Each number is 200 + 40 x the weight over its row's rms, rounded and kept within 0 to 999. Layers, rows and columns count from 0. The size before them is the row's rms in percent of the matrix's.

# layer 8 attention value, 128x192, rms 0.0549, rows 36-63, columns 128-191
098,113,192,226,226,277,249,223,207,230,199,182,131,224,217,239,251,189,166,206,95,187,204,141,203,178,194,190,241,248,169,167,168,175,178,268,171,170,210,165,204,197,157,248,207,202,192,214,160,219,238,178,210,248,183,152,250,192,284,133,202,185,160,147,194
094,230,230,200,164,209,193,160,232,219,239,219,272,146,172,212,193,213,165,247,127,175,174,165,202,205,206,217,259,265,226,198,232,260,194,166,294,227,197,205,187,110,195,150,163,211,161,162,200,198,269,161,233,177,260,211,126,217,260,226,170,202,163,239,135
091,159,211,211,205,182,239,229,190,226,246,203,241,219,219,165,125,198,218,171,152,158,173,167,228,219,172,198,198,172,152,227,196,259,220,180,278,145,208,219,258,126,181,189,180,223,171,151,187,138,204,144,167,213,233,273,276,191,203,235,237,199,97,185,108
091,168,186,182,159,213,214,143,169,212,260,113,236,188,220,188,154,247,196,163,174,221,263,145,230,135,291,248,213,247,129,176,166,180,246,223,245,218,153,163,147,251,188,211,259,152,109,167,191,201,212,170,192,225,156,200,236,217,155,225,161,224,201,195,152
095,193,213,211,147,181,156,146,164,223,202,228,190,267,105,202,145,150,241,187,281,178,179,189,205,261,178,228,223,259,212,201,132,200,177,242,178,153,264,269,190,172,194,202,228,91,214,262,242,206,236,307,210,196,178,223,157,154,219,177,188,283,257,174,188
104,213,144,260,217,276,144,213,206,192,242,298,240,198,220,226,215,166,177,196,144,228,194,212,188,157,159,233,238,206,165,176,202,158,216,230,200,179,141,249,193,216,142,295,148,252,164,155,234,197,215,226,240,270,132,181,162,153,248,230,240,185,218,196,169
086,202,192,222,250,183,162,204,225,261,140,227,169,223,160,186,195,203,161,138,245,226,235,156,167,157,186,170,199,206,208,202,202,200,293,245,300,225,184,127,222,237,194,238,204,285,246,144,182,280,207,248,197,259,233,158,202,240,195,205,134,219,176,172,150
087,170,209,148,169,177,208,124,215,160,169,217,289,188,232,120,159,234,223,245,224,202,270,224,200,238,270,252,256,131,150,233,268,194,241,147,200,253,148,263,305,256,201,139,263,234,114,192,191,235,173,197,176,169,213,179,156,169,233,158,190,164,244,207,252
093,234,150,207,292,163,174,189,229,168,227,176,167,199,249,146,183,256,262,263,171,229,191,171,157,118,153,159,159,214,188,172,195,204,182,245,154,246,184,187,234,210,255,184,204,163,204,182,158,137,175,325,175,167,197,177,137,251,180,251,168,239,157,208,257
101,218,157,197,211,221,215,179,247,209,180,174,296,199,142,213,259,196,92,199,198,222,142,200,169,117,151,203,211,244,179,233,169,182,124,226,195,194,214,219,244,161,239,238,118,205,194,212,176,195,114,121,71,193,247,259,227,205,226,218,201,153,210,186,252
092,164,176,183,211,245,144,181,186,251,212,197,271,182,171,126,235,171,173,234,154,207,202,137,173,291,189,226,212,179,230,161,159,206,202,227,189,218,227,235,244,240,184,200,195,261,135,171,178,170,206,215,232,183,217,211,185,209,203,144,233,210,169,215,196
087,187,129,188,209,226,166,233,203,108,192,221,214,195,168,148,251,206,217,278,166,205,291,236,215,120,147,259,203,145,164,119,215,207,221,185,188,174,189,193,236,228,189,277,258,223,241,201,185,248,224,230,226,143,217,146,244,218,257,159,228,191,156,250,163
093,243,211,218,194,246,253,203,175,193,143,130,266,205,164,147,134,216,173,223,160,99,260,203,271,203,188,152,171,175,125,228,246,212,222,290,150,258,288,153,219,196,200,249,211,150,252,168,205,105,198,196,197,166,216,266,147,263,199,187,133,169,210,189,152
092,153,177,150,266,220,313,125,214,155,200,239,193,247,221,179,212,133,170,171,206,137,239,201,178,241,194,173,258,248,184,240,186,110,165,255,225,161,226,188,214,195,230,213,257,223,168,161,192,167,146,221,203,254,246,126,287,260,257,244,169,209,190,152,192
096,212,203,148,221,160,229,161,155,172,106,202,221,176,199,230,206,165,214,147,265,233,184,191,172,147,255,248,176,176,241,226,214,169,179,229,128,225,163,145,158,190,211,202,245,150,188,141,201,184,189,244,166,228,187,295,177,164,256,269,171,184,195,177,311
094,258,136,135,144,249,270,144,190,138,104,150,214,141,202,203,207,236,181,224,241,259,234,211,231,195,273,182,190,143,190,149,203,166,208,241,97,227,174,175,167,188,217,191,247,243,226,212,218,217,158,183,196,190,175,194,217,237,278,182,223,252,271,230,215
092,206,199,171,200,190,275,166,222,207,237,187,228,205,254,225,227,231,235,221,230,220,130,259,186,236,183,155,228,290,203,261,233,187,126,195,130,164,238,156,189,257,151,154,215,208,217,226,230,167,208,193,189,150,208,148,155,245,164,253,196,181,181,265,109
098,198,108,130,183,180,125,145,133,267,200,224,223,230,203,199,208,204,123,194,184,155,168,228,287,159,189,242,217,195,144,202,266,257,223,211,181,264,212,165,241,224,196,217,236,230,145,257,173,249,245,149,255,248,199,191,152,235,232,246,262,194,278,230,192
092,177,205,259,257,156,200,218,151,174,139,209,126,203,227,205,226,172,164,181,251,185,196,114,202,115,247,225,178,266,237,256,146,187,206,144,175,181,199,144,162,247,150,182,276,175,221,164,208,161,179,166,178,279,175,238,184,202,239,160,235,99,197,227,200
099,181,141,172,229,228,195,188,187,185,197,172,144,220,198,167,243,212,144,173,228,230,152,260,258,179,182,140,128,194,198,231,230,210,183,169,167,112,155,242,223,150,155,238,201,211,158,165,248,160,133,159,149,132,202,121,264,147,237,282,258,224,244,112,163
097,277,148,203,159,164,196,183,142,155,225,164,275,187,180,248,211,255,208,138,212,238,194,184,222,188,139,215,226,197,227,203,288,217,180,191,167,241,234,207,247,179,184,201,296,206,191,204,192,127,164,152,159,204,313,247,209,181,239,179,138,177,190,221,251
096,272,268,128,249,209,132,267,151,205,232,225,224,193,265,206,119,166,139,213,184,235,227,173,213,174,195,193,187,238,240,167,247,256,192,236,153,215,226,264,161,214,277,253,157,107,252,276,123,158,213,173,172,138,141,196,235,186,302,234,205,212,249,230,222
089,184,248,271,207,168,120,191,101,258,179,196,176,238,170,223,204,218,260,136,150,173,280,153,241,190,180,231,125,144,211,221,122,152,127,225,188,214,256,264,205,142,222,234,216,201,223,186,162,243,215,176,255,247,188,157,211,239,163,140,130,189,179,153,192
097,164,114,241,215,179,211,152,198,220,130,211,211,159,205,223,229,262,163,221,205,242,204,264,218,205,179,242,171,280,244,274,183,129,238,213,240,218,204,144,218,214,140,152,195,136,167,222,290,222,177,285,162,223,319,166,202,251,230,324,136,307,173,237,231
099,201,182,264,153,161,222,208,181,180,205,188,210,199,237,165,182,165,182,239,165,173,276,165,246,156,182,154,250,168,248,177,195,203,237,188,178,168,179,238,185,287,171,240,181,203,138,190,221,212,174,272,169,100,210,191,121,146,203,221,227,235,256,217,230
099,306,178,229,199,221,212,196,130,256,203,217,273,219,250,138,235,214,237,251,185,192,246,247,143,267,164,191,175,235,186,219,269,165,308,168,132,231,242,170,178,138,202,166,178,287,123,236,186,185,243,216,228,148,204,182,213,198,242,164,179,310,174,155,204
099,142,175,213,258,174,157,201,184,146,286,224,194,186,167,204,176,199,230,208,153,181,247,155,252,139,219,177,170,208,258,203,226,173,229,220,263,209,261,212,106,78,147,192,210,170,172,143,174,200,227,211,166,290,192,95,284,144,113,212,230,190,248,176,212
099,205,198,201,163,132,217,232,146,150,287,159,174,109,185,177,198,205,187,289,137,259,193,218,154,186,201,172,188,174,207,176,183,204,151,240,202,172,240,227,206,249,132,243,219,102,193,202,263,186,178,174,229,244,212,166,192,237,216,229,240,210,134,164,251
# layer 8 attention output (transposed), 128x192, rms 0.193, rows 36-63, columns 128-191
098,200,167,234,221,177,212,262,200,145,227,185,220,227,154,195,216,210,231,172,196,167,176,188,211,223,196,228,177,326,205,211,247,145,233,182,241,215,194,145,188,238,211,186,228,223,146,102,216,297,142,217,174,194,165,209,168,193,172,232,178,180,253,184,241
100,170,140,190,128,216,246,200,160,226,164,169,168,241,171,241,210,283,198,176,212,217,250,190,238,158,200,172,148,73,201,246,213,203,274,188,150,143,183,203,188,209,216,152,221,343,209,221,215,222,242,178,196,169,206,199,217,226,259,180,211,229,214,226,103
095,154,209,218,219,197,179,145,260,237,162,277,179,216,217,234,208,188,213,218,260,250,269,241,162,194,200,160,168,259,208,162,150,271,166,225,171,197,164,230,148,176,201,277,199,175,201,121,235,200,174,195,241,121,184,209,191,152,197,205,217,265,236,144,140
098,104,143,236,211,272,207,142,193,80,230,254,184,237,228,258,227,184,210,222,192,178,187,196,196,229,205,202,184,202,208,217,174,264,165,204,176,233,180,179,183,208,155,172,262,199,179,201,243,234,185,260,205,236,231,298,232,209,176,224,197,152,221,201,198
097,181,209,216,132,219,223,205,259,217,209,217,229,233,196,199,205,218,164,191,184,180,170,188,129,211,166,218,307,117,218,135,203,194,222,212,129,183,233,257,163,238,225,202,139,238,99,272,172,204,179,214,189,308,136,220,247,165,135,207,214,173,209,194,196
110,177,206,110,223,185,236,233,263,205,160,212,167,157,230,133,200,130,204,284,209,224,178,228,178,238,206,151,222,178,181,168,142,177,142,211,208,226,188,264,161,116,186,172,218,338,125,260,126,237,216,191,242,246,249,222,191,195,220,252,231,185,234,127,150
087,191,196,167,241,184,177,185,166,137,237,266,172,199,247,159,122,268,165,212,160,126,172,266,210,154,182,224,148,231,188,227,164,273,177,201,143,175,233,258,202,278,214,277,180,216,193,162,254,285,230,257,238,163,250,217,318,142,160,246,253,197,278,145,184
090,155,88,171,173,270,258,270,171,180,251,114,193,253,239,188,227,220,174,223,232,217,184,167,149,170,214,193,162,174,151,208,171,205,212,166,175,155,178,231,200,217,176,178,260,213,203,199,184,199,256,217,191,231,77,169,236,220,246,224,204,228,204,246,199
097,166,165,183,172,214,185,171,164,182,233,148,272,142,225,219,274,97,166,186,180,268,184,232,205,188,172,245,174,219,179,229,169,250,124,221,141,190,242,217,274,183,205,120,195,258,152,207,206,220,196,185,193,152,249,151,230,235,178,179,144,163,230,169,162
104,141,243,177,225,149,199,214,169,177,174,212,250,157,210,238,192,262,296,215,203,161,214,165,170,247,194,194,178,187,252,223,257,201,228,136,221,151,178,170,253,181,281,191,211,122,246,243,224,194,208,251,176,228,148,215,194,223,193,145,250,226,212,231,232
089,227,203,183,164,203,184,228,233,204,139,251,240,220,190,166,209,290,236,201,204,220,261,224,239,192,159,171,185,218,191,250,215,196,246,176,147,224,229,192,199,151,230,190,240,123,247,187,200,223,229,243,247,300,239,243,207,301,192,149,146,239,240,203,181
092,168,234,217,280,165,170,61,169,166,200,243,228,176,121,214,230,215,225,251,260,178,216,222,174,127,215,174,233,198,140,251,195,235,166,227,139,215,241,208,242,175,197,168,196,251,131,220,214,285,228,248,151,195,213,232,200,144,251,199,201,281,212,275,268
093,182,226,206,193,193,200,148,309,214,284,190,219,201,259,254,273,254,226,196,166,257,269,176,190,159,268,230,207,164,228,217,198,180,148,171,181,225,206,190,207,132,190,207,205,118,198,224,180,259,204,171,213,242,202,241,193,214,237,240,207,215,259,200,220
098,207,179,220,182,196,200,209,238,218,199,248,200,116,217,187,247,187,191,213,203,147,127,211,178,252,172,231,170,229,158,151,268,219,121,180,204,281,183,307,117,154,187,213,175,128,250,302,250,152,283,307,216,172,235,202,201,230,191,230,203,211,240,182,179
099,150,226,221,299,148,183,197,226,177,256,128,254,197,190,307,207,173,129,266,169,173,203,214,167,194,114,247,252,214,217,126,196,104,203,214,226,218,199,232,224,220,199,128,223,264,136,191,174,247,242,171,182,145,214,221,199,200,178,177,313,189,258,236,192
093,224,227,212,156,186,202,246,245,220,239,185,249,183,203,188,264,187,139,171,183,275,204,188,220,179,179,218,171,220,241,225,224,283,218,203,194,188,198,152,200,223,109,86,207,149,114,198,179,234,186,200,244,205,225,263,168,190,216,171,161,191,183,291,194
090,199,243,208,185,182,175,242,165,263,144,141,161,226,218,243,201,106,98,254,92,194,155,158,292,196,162,185,182,198,257,209,154,159,264,194,230,206,251,275,207,147,168,144,183,181,192,241,190,272,159,198,239,281,210,199,168,189,217,176,209,177,193,142,174
095,204,216,216,187,188,119,286,162,151,232,199,216,165,182,140,213,157,193,263,262,180,265,201,235,261,265,239,266,189,146,177,240,200,209,166,129,220,178,210,179,181,175,247,148,167,153,118,194,255,227,204,235,200,282,223,208,161,255,132,237,246,152,180,183
099,203,164,142,173,110,191,156,223,263,160,228,144,208,255,199,208,214,145,195,177,187,154,230,210,198,219,251,140,188,145,120,168,166,236,181,232,195,225,209,237,196,188,187,230,228,211,181,206,113,226,177,182,158,237,231,225,202,211,191,184,175,206,212,218
104,253,215,129,222,210,257,166,221,153,142,209,232,199,217,139,258,206,264,241,188,167,146,140,203,193,263,131,149,190,227,201,194,200,199,261,246,203,207,185,194,181,161,136,215,301,213,209,224,211,215,248,126,199,125,175,187,188,212,197,201,236,202,255,182
101,153,204,189,189,254,196,175,198,233,237,158,245,90,220,166,232,143,231,229,192,224,233,245,244,129,225,159,273,199,239,293,183,186,186,174,144,239,197,169,200,189,214,156,192,192,194,190,218,190,223,295,192,198,189,235,212,234,259,164,251,192,238,262,160
101,168,200,164,205,174,266,172,184,157,237,203,154,151,192,138,227,189,209,112,203,160,224,124,154,241,147,237,236,205,116,280,240,235,219,142,135,249,202,232,274,209,235,213,223,162,189,162,150,196,205,257,184,286,224,237,84,241,252,175,219,208,164,208,184
094,223,183,173,177,169,225,191,236,202,186,184,258,187,208,251,108,280,236,233,159,214,172,223,149,193,137,177,227,224,251,167,245,211,215,163,161,267,209,208,125,196,247,231,170,136,208,237,192,180,181,200,257,159,288,184,305,173,214,224,250,226,208,237,230
107,200,194,188,227,151,200,184,180,173,187,202,285,197,207,269,202,111,202,255,209,256,197,144,209,176,236,236,225,181,197,164,180,171,185,240,168,187,239,149,196,120,143,213,220,288,177,171,195,182,210,181,199,191,228,192,142,204,160,173,205,211,201,188,182
098,147,209,194,234,194,150,175,193,126,146,197,200,206,144,284,210,218,196,194,218,212,179,189,135,270,259,257,125,160,224,218,183,156,151,224,169,222,190,197,175,218,269,154,229,188,159,224,143,225,215,166,165,297,193,213,189,138,234,199,225,127,204,241,240
098,273,120,185,218,269,194,217,228,168,210,164,219,127,232,225,192,234,222,217,223,202,102,238,211,221,298,149,177,179,222,224,144,231,196,215,145,188,292,216,129,184,224,299,213,197,193,170,212,202,146,217,141,234,179,221,135,193,239,178,179,230,140,214,194
105,204,172,226,109,294,203,184,222,226,164,307,224,219,219,217,225,207,207,246,183,211,213,232,204,162,222,233,174,242,234,176,155,222,163,175,167,125,205,177,169,200,249,279,226,204,226,227,284,142,226,209,241,173,244,139,158,259,186,266,285,216,178,197,119
098,227,242,257,225,187,235,183,249,162,194,151,239,179,212,229,205,216,192,254,189,144,182,230,203,182,137,128,164,235,239,177,186,179,147,161,212,212,145,219,209,228,166,222,144,264,178,214,186,208,196,187,158,207,293,201,265,243,264,217,174,115,121,150,241
# layer 8 attention query, 128x192, rms 0.0702, rows 64-90, columns 128-191
094,200,200,220,191,136,221,188,171,176,167,208,261,189,172,192,225,279,233,156,238,128,209,276,234,250,187,190,229,242,268,140,190,239,249,234,207,226,193,224,198,271,196,157,227,175,140,159,180,225,243,304,174,213,263,225,193,213,247,109,181,207,164,142,185
098,250,173,179,198,202,213,97,187,163,213,183,170,217,182,261,197,242,206,236,200,174,170,212,229,227,189,149,219,113,258,250,252,204,193,206,230,180,207,244,189,214,218,218,157,135,225,197,142,147,229,150,170,190,287,168,145,204,209,195,212,257,166,154,303
100,198,207,213,268,239,170,216,316,211,184,210,80,274,173,218,152,182,232,138,211,204,187,224,242,240,219,211,196,152,230,199,165,176,271,211,254,168,193,223,226,180,215,211,268,298,198,218,216,163,199,208,192,139,127,166,188,266,245,214,227,153,223,176,119
097,161,227,228,163,160,270,224,188,143,165,271,216,212,271,155,227,170,131,256,224,226,182,196,150,222,171,194,193,162,227,229,173,195,225,201,167,129,137,272,178,266,263,241,184,218,157,256,235,186,136,177,236,223,197,183,201,165,188,245,194,223,163,168,212
097,157,201,151,206,143,151,116,127,176,189,230,234,253,280,199,196,250,190,291,119,235,203,211,206,230,177,206,253,145,224,198,238,235,206,168,219,225,232,171,273,290,205,184,185,162,236,157,228,152,193,177,261,183,180,243,201,176,324,148,254,67,160,197,200
102,194,152,159,231,141,94,152,226,200,235,248,278,144,193,132,187,211,153,152,239,199,205,206,243,228,173,193,203,246,185,138,165,190,210,193,193,156,191,215,215,176,287,171,161,186,147,109,180,264,266,269,216,170,227,241,149,213,159,208,245,193,178,218,183
099,177,235,201,203,201,189,232,170,192,271,220,246,241,138,173,188,233,158,240,203,153,190,184,130,225,131,214,160,152,219,184,171,182,130,200,227,212,265,242,142,195,199,203,181,178,264,190,170,181,191,283,177,209,171,223,155,172,208,191,207,193,124,207,195
100,203,234,291,273,197,253,189,209,233,252,171,200,245,166,218,264,179,206,148,112,203,147,235,161,202,175,164,149,227,244,188,178,241,219,231,170,157,195,254,250,174,157,215,228,156,201,119,212,179,211,166,251,220,160,194,221,181,122,191,226,236,168,213,219
100,192,195,236,207,161,194,182,137,194,274,268,245,181,179,253,194,163,145,244,185,252,190,173,228,144,218,262,208,270,233,215,159,135,242,217,190,136,132,164,202,171,205,219,171,203,198,181,153,275,192,225,123,144,146,196,174,227,240,154,157,173,243,216,137
099,179,224,168,264,217,206,173,128,167,187,192,244,176,229,214,205,210,244,218,232,187,195,239,242,227,238,202,169,176,208,225,141,130,142,187,208,237,152,134,209,252,199,184,219,183,184,254,223,150,193,230,117,226,164,176,226,217,114,188,227,212,177,270,188
102,237,271,233,131,169,198,99,247,99,209,149,96,178,225,238,208,193,197,166,197,170,171,227,199,216,190,255,181,216,176,124,221,231,184,187,174,196,238,287,222,238,118,192,228,250,201,184,210,184,214,182,215,252,267,218,174,177,166,232,252,218,176,180,258
096,126,123,169,251,116,226,201,226,231,250,227,181,283,153,134,156,197,178,196,234,276,167,189,191,250,221,244,195,243,221,198,232,179,163,160,186,156,375,221,194,216,188,236,166,207,197,170,170,221,189,212,227,214,226,214,202,263,189,133,253,250,169,191,221
094,180,220,221,232,233,198,207,186,203,235,193,157,152,196,190,133,140,236,171,174,168,216,161,194,174,197,185,200,247,109,256,116,122,257,233,222,253,193,252,242,192,200,146,195,123,248,262,232,204,183,191,212,136,290,148,234,187,231,199,198,261,194,247,226
102,252,205,192,225,208,190,119,201,226,223,167,218,282,190,213,240,202,175,210,265,227,201,259,243,152,203,173,224,252,184,229,208,153,226,283,241,184,157,242,263,183,184,218,199,251,170,221,215,97,166,163,153,160,209,181,186,163,192,230,209,151,204,230,240
108,244,242,197,275,205,236,168,143,249,205,199,302,217,148,209,148,175,186,144,241,218,120,214,202,164,186,158,268,170,200,284,213,171,174,178,244,184,209,187,199,140,160,207,191,238,201,232,193,161,211,192,335,177,152,214,240,213,233,250,137,146,216,245,185
100,208,230,214,259,244,202,178,217,213,186,185,200,178,308,254,163,161,154,253,133,132,156,241,198,120,209,222,198,170,183,165,164,109,197,209,267,159,241,186,196,199,249,243,221,114,130,220,190,138,185,178,268,176,196,219,251,164,212,184,213,252,191,228,187
101,232,188,155,187,205,254,272,245,186,151,129,218,179,165,196,175,187,219,222,251,267,216,237,130,202,142,225,192,219,231,158,271,190,236,269,195,131,242,300,218,202,239,216,201,147,269,116,212,182,196,186,160,177,175,185,263,233,165,278,193,189,179,183,211
100,202,212,222,226,150,194,224,206,281,215,194,212,169,166,178,221,201,141,194,184,242,166,187,201,273,210,228,171,202,133,224,105,236,211,180,201,198,202,194,245,230,227,229,235,228,238,244,148,151,256,207,279,190,183,144,226,174,164,264,195,241,291,182,161
101,162,301,228,302,252,178,227,209,192,204,216,184,180,262,236,236,182,214,274,173,212,229,265,210,132,233,113,246,222,278,190,176,187,272,220,248,207,167,176,124,197,201,204,176,205,267,185,150,182,175,266,181,203,188,221,163,149,208,203,253,186,224,236,189
101,190,165,179,185,216,178,192,205,200,219,215,216,246,183,163,156,193,247,187,156,226,193,118,148,200,212,216,280,234,216,179,147,259,189,185,258,169,138,177,179,216,202,219,126,145,213,232,201,178,235,201,233,156,170,125,156,140,157,123,141,177,138,160,161
096,203,255,153,177,249,244,252,110,144,191,197,235,177,258,225,177,95,218,149,228,196,167,110,129,151,201,183,258,151,247,258,230,164,294,180,163,127,200,158,251,201,213,171,181,249,261,226,263,212,210,216,282,194,175,212,192,222,200,277,226,232,226,186,164
111,211,182,247,226,199,242,175,212,164,199,247,200,186,175,206,247,98,247,217,196,197,251,192,169,173,178,181,192,265,222,167,196,218,181,169,216,177,200,215,237,259,303,225,255,224,230,146,216,224,188,130,204,259,217,248,203,239,252,173,173,157,149,222,244
100,248,250,204,168,198,157,189,197,202,123,169,182,158,156,204,243,256,254,275,203,186,236,227,162,243,218,134,199,199,129,173,164,194,212,114,203,134,180,197,152,237,201,281,221,181,178,240,175,261,177,183,296,191,154,229,158,232,208,266,170,294,206,188,129
107,122,204,205,237,257,132,249,148,238,156,203,175,153,159,206,231,254,199,214,223,202,239,166,254,172,154,184,188,125,244,113,231,196,155,234,246,194,214,143,163,241,222,129,192,239,206,235,215,220,157,229,239,244,171,269,225,166,237,219,186,190,195,151,206
099,121,195,191,108,229,247,193,156,210,213,274,252,235,280,146,165,238,192,209,229,160,168,213,136,259,158,185,219,179,161,205,209,233,261,184,229,178,246,210,200,194,165,177,242,192,96,165,134,192,189,209,232,234,192,233,225,231,157,227,204,158,187,207,215
092,219,217,195,191,192,173,228,163,191,226,218,217,139,228,210,185,232,196,199,207,180,174,165,229,206,274,227,220,235,212,230,207,239,155,217,195,179,189,153,158,203,147,236,202,233,152,168,240,300,154,257,209,221,256,177,121,183,185,192,173,187,183,264,164
104,179,209,217,194,127,187,226,248,167,275,153,211,276,174,214,232,200,225,135,148,251,220,211,219,300,216,224,234,165,252,186,241,149,200,221,202,245,264,164,180,202,245,244,232,162,206,177,208,196,184,141,228,221,178,178,174,190,259,213,118,178,215,216,152
# layer 8 attention key, 128x192, rms 0.0708, rows 64-89, columns 128-191
093,231,168,178,193,191,227,170,219,142,229,184,244,105,106,199,242,188,192,219,166,105,264,219,231,124,167,226,258,235,271,218,184,208,257,215,150,219,254,157,261,192,221,188,188,196,164,167,194,242,284,164,183,136,212,241,223,217,170,118,229,179,130,136,185
103,175,104,241,263,171,163,192,227,163,155,128,164,184,182,223,241,165,265,261,218,192,179,212,173,211,163,214,244,168,238,269,224,232,168,164,211,167,227,235,250,162,179,218,163,253,191,113,202,148,232,211,164,139,225,206,207,169,223,165,279,148,244,242,250
097,148,174,252,239,231,242,198,220,229,188,195,108,178,244,155,126,229,235,214,192,219,89,193,253,201,171,182,225,171,117,194,190,252,240,212,193,212,170,186,165,203,166,219,235,215,145,180,214,192,121,147,219,167,243,232,43,212,224,168,203,206,182,227,232
099,148,228,253,133,158,160,198,217,217,247,241,230,192,213,116,249,173,187,188,147,154,144,182,183,265,219,187,157,262,168,240,217,181,225,257,207,200,236,246,259,323,252,213,146,186,206,238,185,267,132,122,202,178,243,133,203,212,207,166,239,176,225,152,162
097,252,163,143,250,216,251,177,160,226,222,200,204,194,227,149,163,212,142,226,206,202,243,220,200,206,200,168,154,162,174,193,161,270,214,206,219,231,179,152,207,211,213,198,201,159,173,176,231,217,244,243,139,180,207,206,141,246,143,198,146,144,265,194,215
099,204,180,149,159,239,226,208,218,168,243,255,228,249,163,236,200,196,211,202,214,187,254,183,238,232,140,215,148,186,248,209,207,117,201,171,210,177,148,142,202,242,246,160,222,255,293,212,163,217,229,232,209,247,207,221,193,240,170,116,229,181,114,178,290
105,201,213,205,180,149,164,165,190,218,234,222,180,159,180,88,196,190,209,196,165,185,236,213,219,185,223,254,116,219,194,228,163,147,238,205,157,282,251,193,135,232,199,204,178,172,203,192,240,194,178,168,212,222,171,218,248,177,186,126,227,203,155,200,175
099,198,230,200,201,153,152,250,209,187,220,207,254,286,127,209,176,202,229,139,210,239,193,165,199,205,250,165,201,134,214,210,187,203,229,220,135,162,208,184,145,234,144,158,221,186,151,269,245,197,212,150,205,220,146,128,151,224,183,169,161,244,173,171,190
107,241,195,198,198,256,183,202,216,160,210,143,205,227,141,261,205,233,192,218,228,195,158,142,169,193,242,227,175,193,291,278,226,242,197,197,160,151,179,204,163,145,228,218,203,259,158,273,222,177,148,212,147,189,169,157,297,186,197,183,189,188,231,238,178
096,242,211,171,255,256,253,169,170,164,201,216,234,151,225,235,207,217,199,116,120,205,224,264,202,202,231,259,214,267,184,236,155,137,138,171,190,198,251,201,179,216,179,270,207,195,170,259,248,191,186,191,198,206,181,221,205,202,244,171,164,170,205,173,235
101,180,201,252,189,192,147,116,316,208,285,124,182,182,183,209,276,163,188,187,160,246,185,199,184,213,225,167,140,237,192,121,155,214,191,225,201,233,244,208,156,230,123,146,155,289,198,243,210,247,177,133,259,218,208,178,191,154,237,234,159,174,179,177,147
097,178,209,235,202,312,176,149,172,190,280,226,176,238,155,219,99,164,156,248,190,190,181,183,199,223,177,154,159,158,203,195,220,227,317,159,192,160,271,207,160,192,172,257,206,213,210,107,243,186,258,236,137,216,204,190,114,177,143,177,182,216,210,236,277
099,184,180,195,220,204,163,192,193,193,161,162,233,175,172,295,252,189,197,195,209,172,250,204,189,163,220,231,207,234,174,164,224,249,158,196,183,224,205,171,125,160,161,187,240,154,255,191,249,219,209,224,193,215,237,154,246,246,227,204,190,205,273,169,289
103,160,251,197,251,191,218,203,215,188,193,169,163,207,194,230,196,197,206,241,177,212,207,184,173,206,186,240,249,123,251,199,153,202,124,177,259,215,199,143,246,251,282,235,205,81,161,140,177,249,191,183,232,152,234,168,202,179,219,146,186,167,207,154,242
106,220,164,199,182,134,185,177,213,157,216,203,191,157,284,156,218,240,167,221,224,188,201,104,199,186,231,186,278,212,226,205,199,155,204,186,210,261,162,251,181,145,158,143,201,187,244,207,169,145,151,259,273,190,275,192,199,218,181,166,300,246,248,246,263
100,213,219,214,241,231,204,187,256,279,265,287,109,169,243,208,175,197,176,148,213,175,199,198,228,164,210,265,216,211,193,205,191,121,232,283,175,221,226,193,233,192,251,165,193,202,214,160,160,195,260,130,308,117,233,241,198,137,233,259,234,229,186,170,212
099,154,186,190,157,138,138,197,193,172,178,169,186,214,188,206,109,175,223,188,121,303,162,182,206,195,198,201,246,229,160,167,236,158,249,173,175,117,173,224,229,175,257,164,215,253,180,176,191,200,256,193,242,206,150,217,173,209,272,188,139,184,234,188,201
099,270,137,169,174,217,176,233,137,213,201,187,139,207,186,199,197,234,185,198,274,215,157,114,198,161,154,198,233,184,150,190,227,216,278,152,140,179,144,242,145,245,188,154,197,241,181,263,176,183,199,236,186,257,202,186,169,206,172,246,228,232,246,220,271
099,169,211,238,171,239,188,133,149,219,151,211,209,123,192,277,143,156,157,254,221,228,206,153,273,159,187,245,214,200,275,236,210,143,189,156,261,190,172,148,165,207,120,184,173,189,231,178,163,126,234,251,165,169,138,198,254,144,187,262,158,195,169,251,200
101,259,223,153,242,149,183,232,284,259,226,146,188,232,212,183,194,211,210,215,216,230,271,157,175,123,197,186,225,210,250,227,174,124,211,203,217,204,196,251,226,142,154,382,89,204,177,214,179,176,255,163,237,211,152,142,246,212,199,208,222,113,266,164,277
098,182,239,214,183,222,211,218,217,204,199,178,206,188,259,257,205,180,169,108,207,208,117,190,179,198,213,237,218,241,109,261,233,192,229,228,187,269,181,157,240,212,215,148,195,270,159,271,212,189,191,215,274,196,280,171,164,199,244,203,268,118,201,291,163
103,193,198,240,224,246,238,230,133,177,158,169,210,158,188,234,208,161,225,165,223,251,246,131,164,216,201,229,142,218,213,177,218,206,167,189,216,168,247,239,243,198,233,251,208,257,183,256,219,207,235,185,198,267,247,127,161,264,183,241,162,164,152,181,159
097,158,196,194,225,181,219,222,233,181,177,140,144,186,177,221,273,241,221,230,190,236,324,201,147,174,208,101,189,171,152,249,215,180,193,184,235,234,244,202,223,155,183,189,261,252,186,229,184,225,177,169,222,217,205,179,122,169,130,175,272,194,112,139,192
105,155,165,197,194,230,164,210,219,220,236,162,201,209,218,111,218,207,205,219,234,240,227,235,232,181,207,128,199,223,205,123,197,231,162,281,253,179,230,161,201,166,151,155,278,256,238,216,224,260,236,231,170,202,209,173,236,188,124,195,250,107,184,215,205
102,158,165,258,73,207,207,212,270,176,189,238,197,219,233,177,216,218,199,149,158,182,232,236,244,231,167,200,204,204,207,243,252,201,232,245,209,213,195,202,225,243,162,169,191,124,197,152,203,159,171,253,173,183,181,245,164,208,211,184,262,185,222,239,235
097,222,267,190,185,191,273,270,182,191,208,136,123,174,183,237,258,213,173,225,241,178,223,211,245,143,244,151,161,186,252,137,220,184,217,186,231,149,153,226,277,122,217,178,192,135,276,186,248,171,146,249,274,201,162,143,202,168,141,217,222,168,200,237,183